config.toml
n_layer = 11
d_model = 448
n_head = 7
n_kv_head = 7
head_dim = 64
d_mlp = 1792
vocab_size = 8192
activation = "gelu"
norm = "layernorm"
norm_place = "pre"
norm_eps = 1e-06
positions = "learned"
qk_norm = false
attn_scale = 0.125
bias = "none"
tie_embeddings = true
parallel_block = false
extras = ["capped logits"]
init = "normal"
init_std_qkv = 0.0205
init_std_o = 0.00437
init_std_up = 0.0205
init_std_down = 0.00437
optimizer = "adam_atan2"
lr = 0.00062
lr_mult_qkv = 0.5
beta1 = 0.9
beta2 = 0.99
lr_head = 0.00656
grad_clip = 1.0
warmup_steps = 327
schedule = "wsd"
decay_fraction = 1.0
decay_shape = "linear"
final_lr_fraction = 0.0
batch_tokens = [32768, 65536, 98304]
seq_len = 1024
doc_mask = true
train_tokens = 419400000
steps = 6804
dataset = "wikipedia_en"
Each number is 128 + 24 x the weight over its row's rms, rounded and kept within 0 to 255. Layers, rows and columns count from 0. Numbers have three digits each. The size before them is the row's rms in percent of the matrix's.

# layer 7 attention output (transposed), 448x448, rms 0.0334, rows 405-447, columns 112-223
109:120119134159139085107118176167148138102172145119115107119082133145120132153152118119167150126096109060159159122148125117130174107137098096097138103157122149130100125131119139121100118150122173089143127098162091155100158139145127120125133103143141103119105161119164140117143134127101155084144154098112083156119130125118120095150147100129
102:093138140092130107138138140119135131129103145109143177101154142137170105126151147175142117146101108093137160104172165162120089122109112154094073119146071164114117124099151167146105126174101160131098146131138124138175121093149130123123116107146124122145056080103152135116185100125127139110147099073142111117123129122150120175107155106135
120:115145141152127092120133105143101136127155116131139102158142122146120147173169140107152150155120154151163140143112129112102122174145155132119117129123117108140124091129113126126085169116118080139147132115104111085144137163068128156104122143103167175116166125114129155130080107133087147109126127138101155111112165136113130134116095126113
099:120084126087079147130153165128108109122131185155160132126081078106147122138138147120130138122127108128113141157074101105141098122115116100133121121125077123140139150119142137165124127136099144155062141095130147110083102130162151145104147160170102121141150110151132131122162085117134147116114148120136154128125087150150172106096123130110
101:119147156119096139165181121104152109123139115122126149136137119161136111128169091142106120098137176074144092161158153107117162116125103180105130116130122118090122110115152133178095120126140154105137112171133107140147149143151126135117132109073164142124137105131112149139152127141137107109124092144108137151109157091124142130118150120130
117:128136095110159113112113169131130154129141135117135117119113131144129130150099110150113093122108118097133131081122120170130133096096124120183137121113101137156168130083132168135117120118122146150057172095095108118124117139154127100088120148184117113140115136143151112124132146166147156113170130119103150123102094138115166141151120115124
113:163100081094080157089132161144169130103135130146182129122124136105181163155089143133149150124120134144133110151128146115136159109171098155131120136131124124157122133112155126137074096150130139114105058114167132133133122140147120132117141146155120164135137134105129130116119063122090108112125145066137124139161078126119174120112155143134
108:145104108121169111128121114172147125192132092114140169136173146098124119118169121138129169112126095131133128152147138111128137148101139122074070122185097109103106103121096115142105142135156120143162155195131133143170136128084113133103167121133151124131155107162091101131155123068149112144105131142098156121151102073129126142098094117133
110:117123173118145090113154133170112106157164135151148114124090124167099148165190125095174113110149118158150159111150178133088122116140130147115094124174109090160140130096132104125112144121135167112116115137200149103117161134137130158090152112131136126131114156097120183115138156121111176156164138096090093140130141119152081107120111195162
115:115135145128067131143140112115096166114138150140145092129144102115130172124105149120103109163106163147159099108085134150159141104131091134135135096093124120138160130148169137156160116112188123111152123062136082150117123106145118132113102134089162105132101165093158150170061150139134132123099127136163082126116112170123123159143136106116
106:096155164164118075137117123091132159144143110169098112145117111122145127107128103143131116140089118087148146135090106157140124101086110092116131114160164163178133169146107114120167154112142124103123189065135119140133148167114147159131139138107121091112085131124142139144113160119138141102138159156081115128099127123150110116130138055108
107:151110139115122142124127121149152087090108190159173148144127130108144155125106133118091158100131064107111105147124138119130138087119087101143051114138159132114143166116134139126123125161090165096157105149162111151084139132133148131106147132103137100132126119089091138134147124099166144132133116129121080146171156149170111145164135129119
114:128148104140156139128135177145138114128139102125129148128131107137134153131095110161162162109130093096133146099114144118115136120160124119163104136146116122107082108084126144141086105170125140169122117126146108139105117107140124083109099140147136151147134137123204177129120116137146121086128109079162160139130087152134119130105129167170
118:125140115178148163121152145130174100168201082093162122135123122128160130098128157119094123111069129086110134146119146095124135169133142124139166147113121072129145159122130154122103147095120137122126136102150123071114090138155145120197121139127146132100194109147154129144104106109086122106117104139128129101107127153142096118146124089095
123:131136100137170121136135124140089151156169146134137133144104166127170164133133131096114139138130100150125132126143119186140082153114111096098084134141119106174155119121130076137114146128148106181147115085145133086139120163119112167092138132123179126140115142132164157159097111133125164149137118124122146135113095116128121152119091158115
107:099103100146165151109144099162148129121066094105137110129171162105068121129155119142086080092143153130108114133117087087149127125101120124113109120122146136137114155157136169171129103130178153092124108131101100161147146142113136155121136112125150127146102100114132136133127117150103140153126141120104174086103137078115139118114133134105
104:140126107112163105126156111117143109136138134136143137191195173126146131074132127138119138160095092114161156127136144133141131123079119100091072141142106124148138118163147135114133147105129163141094150131121168113135102114091141165120089150112142099159141123108164105169121114132124129144146121124107155125108103095126138118095144142108
098:140131150139072126129179155077145153116116163150163130105111128157182127117079123114127129132153162086120134107102167137138149128146149102173149156123125139135125126147151147122085182133103137132090101150121177146147123133153148102133138104101133178110122105166144126121150149144119102122133141131132118104135092149100153090119162125099
109:119116124125089095102138139116121102094107178159127083136107081158151135144113163141112123124132131092127129114139123131137108133096135119136110122088143201147144143097135181138141126149106199122086117084116135117109119134143165136094157110181118124151135148107182131164145090149147142090148156143160111130129149176137113129085142097121
102:102155160158157105122121148136127144144139103127136122122109112129151166125119072087131133130095113092157139118127140172115121122116079126088075124154125121110115126128127142126099140124135135120108208083129075151121127124124084105116118117150160111125105121131079116109144142143146137117139098155125106133129107157167085129156136134130
107:130105131131102112167131130136121152106133122155084120135119107139148105107137132133130104138143156133139142130102126141108108133081143126082162150159107134152115094168130114095130131143153112143187193152127152124166077131084161111109113118119133138107144100153146100162133108114145129122110150161097111161092155117164088099125123089119
124:124122134130105114174111119139124116084108153192126146169136107108132140122153129084179166140117118104130136155158130123128150110140110109132084137139142199096076097110127117125119116148112174106104073144159137191111136091085133118065135124112145161134115119097142163146130138100127135110142118111136125125136130094124122101157142153108
103:105088144163159128113136137148143138166193079122118144134109131081160156159136113114101112129110149104163159151119119121119132134107127162135127136166104102152107106125122079145134170086144136109156156117147120095136149159083100153121136129108118137080133106152104090111107155119095138159145109118107082136150134112145121144153090127107
114:129115158138138149097165160127115090129140157157126137164108121085111117141139127082116147120121135111150110205167135153101137123062077107103127113130105143141142125148176104147138133122138153149113122114134104109104109143172063130156138115122145100129118134103081104108187117120149127115148155147083118129151093132142120146164133160147
111:154101110128103125119160161168138140104073139091149118095155165096141130127088162144130125131154120144110094124151128127146141126110108127139113108144122194124125142113134151108092127129126128165101102174146127130119121137142136148092123095161123134131142108155114110104157081116111113150144129064144150138161097155109178126108138142129
100:194144104138148112086136131102161106149160127099154137159134143113123097153122122130109149139120120148114132154167124121075123133141120131124155155144148092147160092150121108114138137117133085094151147169111158107139148112098125095123118127136165120144139178143113093143109111103089119127129111142103132096136164125124133155103136126137
108:131145125079077112162139147142098082089116123149116156104120133120117119122122139124152134136178096148084134125168164141107127129100111119116156111148113168157124119149149116071135116167137146122146127127167150166148128120133132125103141096146122134138135156138153123120150132103142093137132145116117104139121123111125129129107167163116
104:118127152108117103119058116126136137140114093120131140147098139074159162141090110147142124155091135184156146136117145189143167153126147159138115142111129119100162106136130124108108140095143115117109157095119133114115131099128114123149115129119109123120180161123088099154136167116172104134174139162085096144164171141147156128138135122116
121:140163143136138092116102111145152134123161149121159148123143123123166129115142115164117098179115104122150121079144117157173141135114107105125113116162113117118118109164106136144090153098133087153154165148146116072118141122099111158084123120114143128138117105123126108148092137156075149146104098109100140164127103149155124095115084137129
110:140124157119086139098112174148142125107112119109132105134097134154142123131113134118155108135075118110131140184111180127113155125114113155075151143127121125147131085158115160068109096159117121142123155114160120152099149091146101098170078100124147115145158115144126128129113142144114082105143114155093128143140133122117154115137181101107
110:132151116124131116125134142079103159093116163145125152143178120110129129116126128112104161184121123119128108128088148165158149085106086097096081108143104129115121131159150148192128120161108134120102139113097105145138146135141121092081119168142157105136097097168162103148152096130177162131136132142105134097130070106136111133118118121122
107:113129122146192118114178116099145124183150079084119137067160125121115121109112110143143116128125170131141112123127129131108114110122135163130186123149151099141136145163176125128139149111144124137154132171118150094175125126159129089151105163151126150081153122154131106076097149125149106157096116147117105127119114160119133140133096111130
114:150143111058092108133133118127127153110077152124132151097149157164105117122151122156118084129137131107142120110172172108106138139184109113154098126149150172168094137100135189138115112158075165109099080211125112150169104103164134129117110137121116120158100091101174156114126129135156145164142078112119132108095112091079109105128155138145
117:164144151120162122118140166131129102178164128142139153135148146140127116113136120148171115156160097153131144110149109134145142134146162120117146109147115129121131058126128107123129105141141085146143118113131133138141128117136132088136113165181105142096091135136147141158115145127133099160102132096147153112117082146116110168118111168161
111:145146153119102082122143143092121165124130136118133140128146135130191082118111115173137136180121114103127092094115142178127120151105154118131140150153136171127142113148137169074114099123114092136080196107090132099147112088138165119107114121162132133150095133146168083154141111128143127115154143139147112130115099179096155128082154105104
112:117162147131125068098128099090134137161167130142092112153150107172096131119119128055156124160138085136161137159081165096127083139174123124094140122147133095109123102170133111120148151092138098127106140108119159139127145168105130127132092142091137139121139154141160136156102124125125134096142105110119158105157128123116076129132143116151
110:116111133117144135159105104116110145154109103111144135104131143119154134116150071148088087109114123080143141137116112149174184115116128127127136132154147114118142120103124115162085146086147121121152135114126115146131155111150082178163123118090112120113112075088115150131110141122156135184101121114112142129133118080160120099110096127079
099:165122138115070137113110132100130128114073131120154167154120138138164145094067124161141108144131126105140134136083119144137138121114131092125085121126121147120147104147135138142107154129120109145152181047120100155149156132126138110120084098137145158129124111142123112173135107170151099110105158112105138090154074138142144143124138141155
115:129153138182134146140071048092114156163172112134116136157155111122149133110157129098087118152125129147174115117113137111135085166162146143127119140097123098109129111145105096129142144083150095090128167105110132132136107107092120108136112153086138115125176149143098126164090142171078128108128097135155092083155184108104071162136132113114
114:114139131145155129129113110154134127116167154103115144142144131094139086134116149155133121159103155130130110143156068168137140110098122137133105134099111159109121142106101112159173125095150142136129136139141072125076119109080089131133090109081134128161097106128099127112141132133114132124171091155146113169142157133141120132143128142127
111:121117150107101132096145123068086122125123133119124134129132114097117101120100121099119121128151199138146087139081114108164122139148157142131166113147133097130141149168193138143139128135120128133141151138081130116134119136160129093183130163099117125097156128141123128086116142129162108160109144160146129102106117146117185135099102119140
115:124111144123105144107146165115077121148110145145074128136109112105141151160113148066120135134201151178198140128101132141155094154185146144091117109178118093149145106155117089195130130130143119143143161102112146146136097132108109123136096154078125122109093111142125150122124093130107117150089136096141158116120097126136114130113107182179
103:107117120141165131141096129143132100107111121161100117107141109144088135124115125169148096133126098114134174096084121166142133131134139104137122086143174127121146120113089131075130077154143115160145135075178116158132138164096151103140102151137097130106155098132188143119114141136129124111103167119142116147108109126114139087139141073125
# layer 7 attention value, 448x448, rms 0.0217, rows 406-447, columns 112-223
099:162075167140131135108078147159161089135117143123104114075164122106097123130131122092125145138151121145100104071127138144128159044113119124124107149159176132133123086132168116144135179140118096114148109120108143079109163099121083105130131142116151129096142149125136176092141146137121104190140141164124131121128124148101134123125103122134
112:154069093118128132119160137105111139130180097100089109132109105123083126137094142154092064113090121114116117114151147092156177121104148120145151156119181127105150135114135169097118105142133108167115096113148136157160154120097099111152139176133119127207131133132121109129148134134148116097131145134119162128137131124050124117117131159154
104:146137131127140147128116138142143143129071084138134109135169109141110104110100124117170149077174164130116098126135111173121160146138119102132107131156105149177098110094053107130146116116126101115111120137101138120121119120163137139142198153095152090140110138100117144102115113129137150140115149113154120129092133103118108133131136150113
103:055082168091129132150119128099133096137113137150153105147101121136070135079136154148126128134157124156098123150113183127122092076172111146157138106124165125134090136152079170135102131141121144177168114113120144152110109121099136119155147123118159167128066134139164100140134116135128085163159168163100117109138119117152180117119080128115
109:117177121122161112123119115118136117060136109138135173095134099118166146152102129132138101155157101119126139124152116131138137138138105131081073140127134108124131172162124102149119138160115077089129087114138141137117117119146121110142124106127155110129122133134144136132148136122153116137092084153104119100161123156152103123135150121131
114:131177117156145167101111133132130168139115122145125085129132135108112166117121130087112141074118162150117118145127118118091118183150109082100154075102114158109138152133085184171178151116108078163136141137113120174097125165143112123187098133138180066095123120124152131111157144123111158136121147155131131139110094163118180145120155146164
102:164104139119100129131136136140155181098113141079080132137135149122073136122164132084174075103115064153131089120095120123104154089111142131117130104076150109105193117121134155136164116123095123155132115116116153106090157092104128128121115152141151119127125099133109150117147103156125173121215138126122147143099114135167134147137127118113
108:066122094128174121120144149098182115087088131131121085167123139103167107096096122156118156132091130073101105144137110097136162117123127097144141162086157145131128128137133161119087122106119109136143146159077097139088152110152158108124119134187148120083157130140131101111108164135121090118100128125118179107129137105099141149142136143099
110:112180108161151105048107109123096112115145093140161136134165112122165149071097140140061170145172152159163110124124146116159061163154121151143131109111134108133118131126138103105065126163165128118129159130105132148105087162112146094149163138160114143121140179126133073159171074129131139124151125105178131115125106142137143093105123132122
110:120120069149099142113150149148107099104132099150178160106140142155134148139129166139168095116179116103126124146164154117133100108136079179100082139109138155138125098146165106113100143158135141118105110171114132098124096158105156131104089128129113149129096139085126091150076153159137103111122144150124102112114117125091111090107149146137
105:082178107175109132154108133161143115094161147111107142139172129111123119075150111156121143125136139155108081122112107142124062138145153111178152104106080150151138130109115125133135134124156133142075130128083130108079111186132110146144116133141126140112110152137104125189075125144116121144162119112138145111079106118119142122151114128146
109:175116093091154128126132135124139144118126135139108149097088135158111112128140141142150082117143153117136159122107140110055148112119134104127110079155093138106152101128106106127157166144137114116118163118099151110104174129143146141151118099149162119110137158087099151126162133094101089147114118124123130155135160158124119115116114134105
112:158077161124124128141144108125106123101174148078135128112129150196111112122159138128103150143138138149133098157144129121130066162128130117112160128140073161169099124133091142099111119123142116191111076116165164085176125172147146088137148106079121098134119181121142159128194145117162156149123132131149141133112104116156105116110118145113
114:147164146134137133126132103138165087114105118149102090122145122132063156143131110133184076083112102128100155105121147121145175136101159153107163185110156131093121151132206155100143137112128126143129138156111134098140135119145163112156157131151108112135136102167135144092135101124139151119103097151097139139106115168087146123150190096108
107:082105158143110138129081137108091159113090163161131154160083165142142151104129109057117123138140089125157126148099115144144146167112123151134128116128133085132161144087107122101130173144112144113155107212125129115150129123100148164123142159136134172117135160113126120103130104154112114144140136163140095139128100125182145101089153116151
104:139144124148112133092160086136125173088139137123096167113139125130106150100160141128139100107133133128109122133118096090133134103161131133117145119102120135123182122151175107125124149132139121133143102141108122066071131154132129119096167132092120151140145119127149128073083113118167127130160109132126115094075142162103091136162108129115
097:140146136140135130132111118141104121109124152160134121087148149155066120119104157147121132114139144137100105139137092141149100108122091129087142121121108132125124122130088084178150122118114128159140127113179136117119147128172115165188187122164100127151149135109131118151145128123156110119115113138155118123088139077185095144133146150105
105:166134118115177152108114115129127115132110156100151178110155133126113127125099119134136163150131157141128147151139129136160162151125099126133135116102121120133107104124094129108113118127144106077162122169127107144177087124115104134147102134092106162116138165135154167143113112105112125137079109113153152124114136145116076113126100117124
104:133115087112131117115117115143141068143154134127161147107034114145145127156148127142148130148107140137145142084126116136102123121108121142088134116079148151141111121132177122144131114114100151137083060137103158105154157115132124096120119120135109129067124134119152082166102158150168111117144107120156155135148085190135110142114110092122
106:124112127096115147100131113143116175131137139093097150168162101124089135127133097133139102125135067112088107095129140122148122104170147154140081125140122132123169055153163125150128110122173116122112099082140149094118096100137127103108114137112091141137139113129151089116104118113149134104123110082128089088161124083090130146128165164140
117:125131150093119113152112144187176111134131168125113133156139147125160116089107156167140088115139112147119101059113125120096096126130123089123121033098132144115133124122130150163155143135116121123112143137138090139074107154082128128179125147123109133136078123137110101139096146155140117117126138105119090113107112166135131126124076159110
102:139125103147147108150123102126162160083162146127155082144144139153132185118129162125143110151093122131137072130142172098156111116172125072117132146099196137117147111147077117162114115118140136208074090139109116087152135106159109104107149151136129095167137126123127114104140111129139130062140138101110140151167127101113135137137132125164
107:132153137119130136133123097120142095093117124120112082118145075135162135089125120128147096186124129122161098112112129077127101139150138118115115114120124136110079119103097095145112089092111121086109114141133114107103109162106159116111143114087136108072077132125150076120126155122117143098112142134124153124143170103180138109126094128117
109:103158130101096119123123146105131092140150142127065171114117192144103129083111124117162132162121155143164136123121122160142151148147125079127122104133097093143136117114049080157162130136120105112138092137128144163125143105115131161157159122161155121152158145124122127138126093148101151133113139152147101161152165137169127154116145141133
098:149090100155151138138125090142108179122104156122078127105158156153133134145154151121097107123123074136133139168118123117104113151126135136115102142119142123151126146127159166121120097124161128174111169127104143111100138154128105108117094088085094149134159063141134131125202113084127104091132162146155111160168144098124136113145163129184
109:132162136100205118166163131166151158158095134113093128129143110096109130064122115128145153103149133144144137156119129143123129106110121120079120109168114114101100091131124143131113155161167127079107172101152117157110144083121120076113115119117064112149118099153102141131105129113139149118093115183154133160113133121142147141137130136138
106:106160103124135149119189087104164135093160157115192144143165151097154109136119123134126102133094133101160158140100128123114124120095111132141165132144164074128161160141146158156105101141156134115116115116146162133127131123121151121130169125113144129098164121126137092162087131112132158095150100090141123127141115159138072118115076112134
115:097142061161151107123132152146083143110206123090101146076135146148096124104130131170167116109126111132118173088151117144106144137170143152133138112114147109139123135137126163140102124126124131192105101126071132110086154140162110127143106140147134108168131120125131120146088144168162102097164113127110115101111140145097128146132103131135
111:116125122156119117128113140130143129092158150115172139139099127130153124114151070154109078127130128116128127098112116144096097091128121136142133126126102162149112139162103170176132099127135120149089082136137131105127149148131111103063152115137118099102098141137088100103136146053130101156122174119165156105146091112135098118127089130095
104:155112110126138118130136098114139087161157144132127122096096141089125138122115118155136094131137082176156098095089150170100114113135173166101138158093181122132130096118125111135121134113141141154123088161125120103113092117123130171176153094119132173126055168126138121116117125142105083119145131138157096138084159148125132137155179127094
108:131120153131133149110153094131095192082124093134176121117099181132121143173132132079113080141137103129148172195122144134127148106126115142100104188143124090113127151148111111140073132139136124137170152130133151101147137092133131116149111125123081096130150129099147102145164070132117152146096149122093162145152176141156121145108169144136
110:116099133132149142136115133171135079126131157136122152117130117150112119099105122093126118134137130136109124118095094151136074147092121114097167116088138099089127140143125148100164150111102122146096133107116107157115158078136091127147149127159132176148153145126067156113107142116098088135138138132142087077188115129159153134166118138132
108:159126131087152143108181110098129129105094091128075107113114182118195119148108091141119074104138123109137138130128174096060135129147124135147129105153129157121122121098167150120108130149160079135144183114141141130123115124129132183089103112102149070125115063118126161102145114147117142104062152146121141116118124159143155139138137140089
106:156101148115154127111177112140091114110109145148139124095172170122102125141141119136149147110120098106137183150130148203117171119139130166131126168155129116156115131124173099115124113127117065064160126119073168136128149142168101120156135153103124131134149124119149125137131126146102159085107083147137106108109144127112078160183177154085
110:140100113127130088122125096127146141165095130132168111160102111148160156153146147173107060094126175137094107153158120134130147150101121122105164147151168143130099105141162116118052128143098146113170130129139119125157099084141123130117142119132106161199121131097113118135135152092145159114133182155149110119134136111071110118172122163133
107:090136131143104143127102114168108117102142128152163090135100138148074127138138142083135139128124111132157146142085154136160105136129131097136111140078134130103114146132106163103135133148068149149112109127125104079162156117135162158141167179148211141127086137156106096121121150169110128156167096169116128086132153143119134139111084121133
100:126150156129113127065144139114110110106126144160118189080149148169103132154136080159136126091135090138111136111095100137105138107120126120134103132153122143129163121087101148150142177171154123092112147123143145145166130157141120155143145115146133112108130099101116151101152107152149136143122084148122142149087165154156100144155164122095
107:145070146158122090097161082140172109157121146146142111134144103139136128161135164155131123120092148119135117098154149124126077110108156111144183152119167112093111136136160141163128109128141179131158117145143112116174109127157109101115144126105097184145137150120148135112157109091138144126159128128109112080145103115104135123150132131130
108:108094131124122110144142132134129086157144110144167105150154141129152134127141111129141104136146096116134171098114184135122100096115153096091143101130155098134131118127143070123041086144133163138122080096122140098136105129122177124099135148120115108099144144149128107114136104139139084099170103106161096119090111134150131115142107109105
106:142111147107093145127119094079112203114121108162123138123136121078099128149138123100125188143136144129168134148148117126118153090109155115131163158143117084148128139150077131141109107108183112113086146135152138108128131137109137129109163147110127119150100156153171114138123107110145143137133160153152134119139160086125128138119137130114
106:148139129139131117100108128086170162150089102141093116143133071103134163137109129175135153155119162092119144098103107098117151102104146110115162158124131099107114135127141139119094141090169099169120163136151116120159106123094149121113145186124151114180108130138142110073136183130132101126139140127135111097122108108104100173134128094104
104:138144151128105128122138139138121124163136112134133177130110135109124123139125132132130100160158122124100119129143148095125146122147142141130157088139114106113128054150185067160124172122134152137139144091119139133135111139099156182147128107141117123146117179096102125160067179130124123134168125111108157143112113143103104131113143149090
# layer 7 MLP up, 1792x448, rms 0.0402, rows 0-19, columns 112-223
132:177164126107166143144167187080129130121122101142118159143125109123128140131102155119119155116113144154117095116151124141148137135105040118157141159151086143137148102112159122089147135080143137123147136120107129149124111150142140122131173171111148110122147133110106144142119103129146155103098174132105112066122106128139125111142131105094
101:109142135123146124128179118118099134133117107166088165118119111110131139113098107138138126119134125127159086095146116140139145143129147130161144128127103068144140076117145124108145130125153132135101109106092130080112120118162124136130166105123147166106101162083145122145123112122129095113109100163093150122157119132179108135156158137177
097:185115182076120099122117103077149109117106148168119126112158183163116150123131142139136122156082128166131121129122119115134172145154124171154101169120142115144154100116148099162120119100163139162111122128160159110118123122120140119112155150086130125107144136137120126097104116133145146125154079097130121112140191136149112145090131131158
109:132148137118096125122115149104121162153078117102106139105128125091082129111138106141182125102118133120088091118155084121126099136133156119125115110145121104156113153134082156149109142115140091147136181156113129116133097119120162146131118142091116099131147152094151155177074108138094107128129117142105131068073156104128072166130161113158
113:162168118101151153109117145143121125135151159115106145128116170138096122140135141131136115096150136137134127162142101106134132148144160110131106128141154085127152124078130159084123189130172116123110135132139080097147079102132146131106155160107122103110155163101120102126075105135091109109147143131077159138118131144132130138100101153156
095:156104149151116117085125085098116111092175149158137092103102098159116127129107075131140140112117129120110114104130098134160128125122123152149070138179129078084172127129141086146132170097184145112106118134192130098110135124139189139128171127122126133152144101096110132139153134145160153121110124086105063144154151100132102121144138097127
107:128130129120112146141137168104135152143117102142101158132148150107076142116102123118136168125149097151163163128166120118154165103133141119109080152183176105125105143101161129111160134133133108098151178099150117128145079127108161131123098120127105092093127132104122134131111132122072151142130092131099152135090116156078113160079118141146
105:108109117131104146111106160106137144126111108146113147109097153099094119056115096160146137126145139123132140142114130128123123110143128103161125161113111133109115167138136141144066133132132110105172081134114080147123106167136129108139098093138139114133166105113106140118128090113124128119140096145123122113116058153122151125142116140177
092:107102132141168128126123175115133097196157110153134118112150097095160113146128096117135116146096137118107156164187154128130165129111137111136129113101142097117143098128149157138123112141119114120133117138100052120099123171150140128093118107174125080111123101133114123159100127168142135149080145124082130149131115147112137134131141147137
120:145102110119130119172134150142143090127160098147099129128085121150137123115098113115146115135142109126161153155135137095168140110194088159173117132133146140113171125130172072107130137089154098114153102103107122117125115175132158119119139121107164102088147126129154123104135141134132129103140108154078117107181126118182141130118113125151
121:112083151098091152150131139139127104106126159128106130074137122134109125131111115140153149113118142192156137110132129132142120129135109166137113138165116130113180118096139155100121154106132121106135124086125176095141138146125136104122172139138135129154087099111146160105132110142124133114104164100080151123133147110101121132129122125136
094:176121102146108089099146145105128116161146113120133140110159162112142136123157149121145140159060099137154111137191135143160133142127121119135116126145106125093126099151114187111141152120138122129106094138146127143144103119179150111085148132105134113149111078119122120107123159123131124136089179131131085058110126095164177118137123139161
072:091113158086135090168131112150112128074135113137130161158102139094149058074110130097153151180145105097123104144104120136153131117157150099130102119159162097132134114131132136118097111135131121134123126104117117127123159132137133087097106123113127112136133123158139167146117152133107117093117130116115147120122069128119130158092102115114
104:173138119119097127141123101117117121120120112106086148150120114148095121079127105173124083137130118150093127107181113137124105126120132106155118146145114099091169137102129142104143154114141133119162204163115127139131111142177162137125157090151112130139144101124086047136131107111112158100130118149107145118140145149150112111109146140134
093:183156123086111174154136163116169113127097174135105127115136114171115186110120098146150134101118143127135101120145152129140134170118131137145089127129125131122136131118077134127130122149123155134127091167106111157123152131145121098110133148109167115063104104149119117106099116117094125099142148162134142107105106107177109142126128128133
098:146166112138132120075139132103082098109117140136144146123117108136125160128105101089152108088130125151139124109152121117094124106132104115117140163170125094155126155075163105095141156162150104110152155158164094098083139141150147129128165184097127101141148143093121131127158134147125105152147083150085131107144124142102142116110120093141
103:154101134072129124074112115104146212129170116143148104112166121122142099103119163150105104179095148104106144163137130076156114177146124114166119115090165122097122104152126172106142149108076110120150129122113120124075118156096146087117111103120162134109153133126128116138109142148139120108120155150155116140101152147130126140125130166129
120:118096159146137130134171173072183115153146153125107134117153143132153156153173088164156107131126115123112104153187137136142115124120104150152110104128119141148153115121118162116102104119124153124144151134134092150129114178165133114136107143088119067088151149151106115155135099110151108124116158088093120108149143164159110154170083136139
077:137116152125150112141159157114139104141080104132132122127170159117120152145074121090143134145087135160134117132139141139130097144138066171141107129134114112108149131118118144142142099106165106137079107089143173165174116148132128111100140118108173152151124139120125156092175105118135133135143098116168089149153155119153153103111129140152
105:143140102116124117098093163081167160085118152155161136089126080170100101121101088120137085101142149141109112121143123152129137143151095142131097099167131135116136142132106146113119133160167110131099082186123129142130135151138151135095161107127072100088110139096075124122130110141109165116131151079101141156114121126157134174112125115126
# layer 7 MLP down (transposed), 1792x448, rms 0.0337, rows 0-19, columns 112-223
117:146155088134147123122150135140143123135131124126101120146108131109129131109108154157137151138134145166120130219106104101118121104112079132163130119111108147113129169111124164118091115138120116120136135120103122130104158127080106107102152166150138113090109142139100121108149129095085134145124118102133095148153118158126131123159126127131
089:114078075149154111161125151135118146126106137135113079133129138152118153114096153109106130100153168192129153200132123098103134122114115115108130123103126159159149174101113165131126182126133108123130148116141152169177140123034146159113121124096160162117151152145099145134134110118136099125103150134150111156165133150076136099184150113179
090:115143088142166120163141141134158159165120124086126162123150115149137137140126122170103156113170094107150091128128163155143079098145133098117144105139148116106112119138100158122130132126145115092089119149115125120148124196111127127150124138156135104141135101121134131128101144093117156118131114159100156165108084118116066150138130141121
101:143126125147126105161106143168119125123117132150147142096124139127109117123100147101119149084140121117151094122160136097101127117113153117145164139092137155137143132116139137095120133132143175140166144175136169180119147116158125123104124111093106144137132128094115139132137135146129128162133103110122083149138124138110139102196156117127
123:160108153104137135121133148126122117084144114065103106148131142113148142085112126080131128090097141108118106113168111142121126154118057162126128118141141120129116165148108127125121146150144166133133091170120136145100163157154110147117130104079110147198140119108115103130125135155094081118141122109111124154142096142124109143117150119087
093:110121100175161116123120081141099144115115123122151148117125155145145160150099161140129079119150147122112144130127131191127114161133122110147133157138143134105103149132165109133114122132116099145125120116126100145115140129126070083125132147169124125120134147143105116112117124137113139136082102147160154143137089178108131122148164164164
107:121137188101143109130140104117132106124119107114105146133131126107146126155159132154113088149120146103178137128151145130174114128106112126130159105114142085103093077097133154134113111149133125140090120092103105119155128120088087108120146134146071100105132120190129169128100171126136105110133117118086124149102145117131122131155167126181
106:142169135144090103097123110098118137123063120124147115089143127153168144164098112126111130163157162123113163104104154090114156158112146116170118121107109098129147119113101151128107160065118172109093148108153154135142110179176104096161146148108132131121139134139138103165117104115193148128124141141096131136156133148159118119185142138109
089:131162101146150125152130141124097110127148129109101159126139118140101120129134129118125167147134102115098117168130086166096129135156153135113128146149131110114118126160135137159157119113155113096143139134112053126166120116076108150114095123118107156108106138198121123120134071154102149090136144145120144136137133115136124085137150117120
113:129116136158083121137130099087114108138082107130156087127083160127134127118130123139122137076128122092130131129114124098131145095102144165136135107115161150142126152116068139173142130157133168106094133128131141136126150167128097114160157127138151083074143093138142137145172123106142131127117083131130138137116110131127170106113091092127
125:138080100141092148145119116144099126116120112128127131168152138082129105121144114097163126091191120170101090133144107119127106100125077146106182135118084145136120119153126136134130128126153149110158124121101113155124115175150121145132118097130134148136098143098152141129140119181124098108124139157180146151139127118144120129142160104122
083:138153155103129140123143140105140157116141111148160116106144121108124144153103153113159135175126099115118084089067114103145137129157142099161148103124125120106119091074134154149101139111141137147131128128120103124135122147146119113115136170135119113163078116110145142108137119182155132106126132085096137110053103111110078132114141100061
060:145163119135153139127145151109138129148087123100098125106133105128109134137140088135185094136143132154158131078133171164132122137119121135111138123171081130134093136133170119116123138107134104098118133133135187142120091108127157161119155140109131133113135160089119109159111108098112138147110116131127103131113131123164128124119140147128
099:051148105134134132143133152150141125159117125167164088111111133153145132179124168126138092149129132130146087114153107129109145141144119130132147099104144153150127084120105113160098132117139124156174068129173146117107161200081111136106099108118115099136130145127158146129117119149142161121095144107150156169095107137126144146117103105154
081:110142140123152136127137130117133136112121099131153129123138121104153127134145132119133136143100152113122126116158125136148115087126151137114143129145103122132131107156106130165126112107129141125137121126105130110130133114146142116118118108143105133118120127194138138135140140132113114151118147113112129110129123102121145123101134117113
094:091143137092145128119107119144161151143155143149100102136098131148135135116114144146137102171132111128136164127149093104129120136154148124125154125142166112128120167113160087115124151072113101105153117108159153127124117117129128123132094118097104142172124091132137130117095116154122189130100160118088146115088129116112101136131127129130
100:111106152161075131098098131142135121114149144109132119175129170099151096129135122140143148142103133157124119113094183108137090132106109108118140131163128142153107139146085127096111127122172105163103151078137106130144125129091138082128115125097122140159131119143145126143122140109116126135121150135144163179120110098104134157105174108101
124:099060144149114139094127120164097150108103151128126117125164149104135109153084071128178141126133091129123089125144136116150127094138116109110121152148130102136137103137174124127111100131132162120132155128132111167115126109113115122160113143123122136091127119131082131131135147105117109135097129103135109153149142178109145181174145102133
081:141125146145164085123089087128063128093155168141114150143129146126099090079121108131121166148120120137133103108143120122116164127097128136072133150127191102143128153116137125149117143113118115127129147120141106168146095101071100084125087141118114143153098138124077096118155157139132163109167165134127143146124139119155134121091110118095
104:148092133136133132094156128134094120148129117112117111173084180131193102095136156147142130148152136142178157139096113126118128144133130148120158154112109113179138083156133147128136167133124124126140181095106147129089098117140103119148105119137131140146156104148135123160116105121135129118148125136113102091161161148123127122131156137133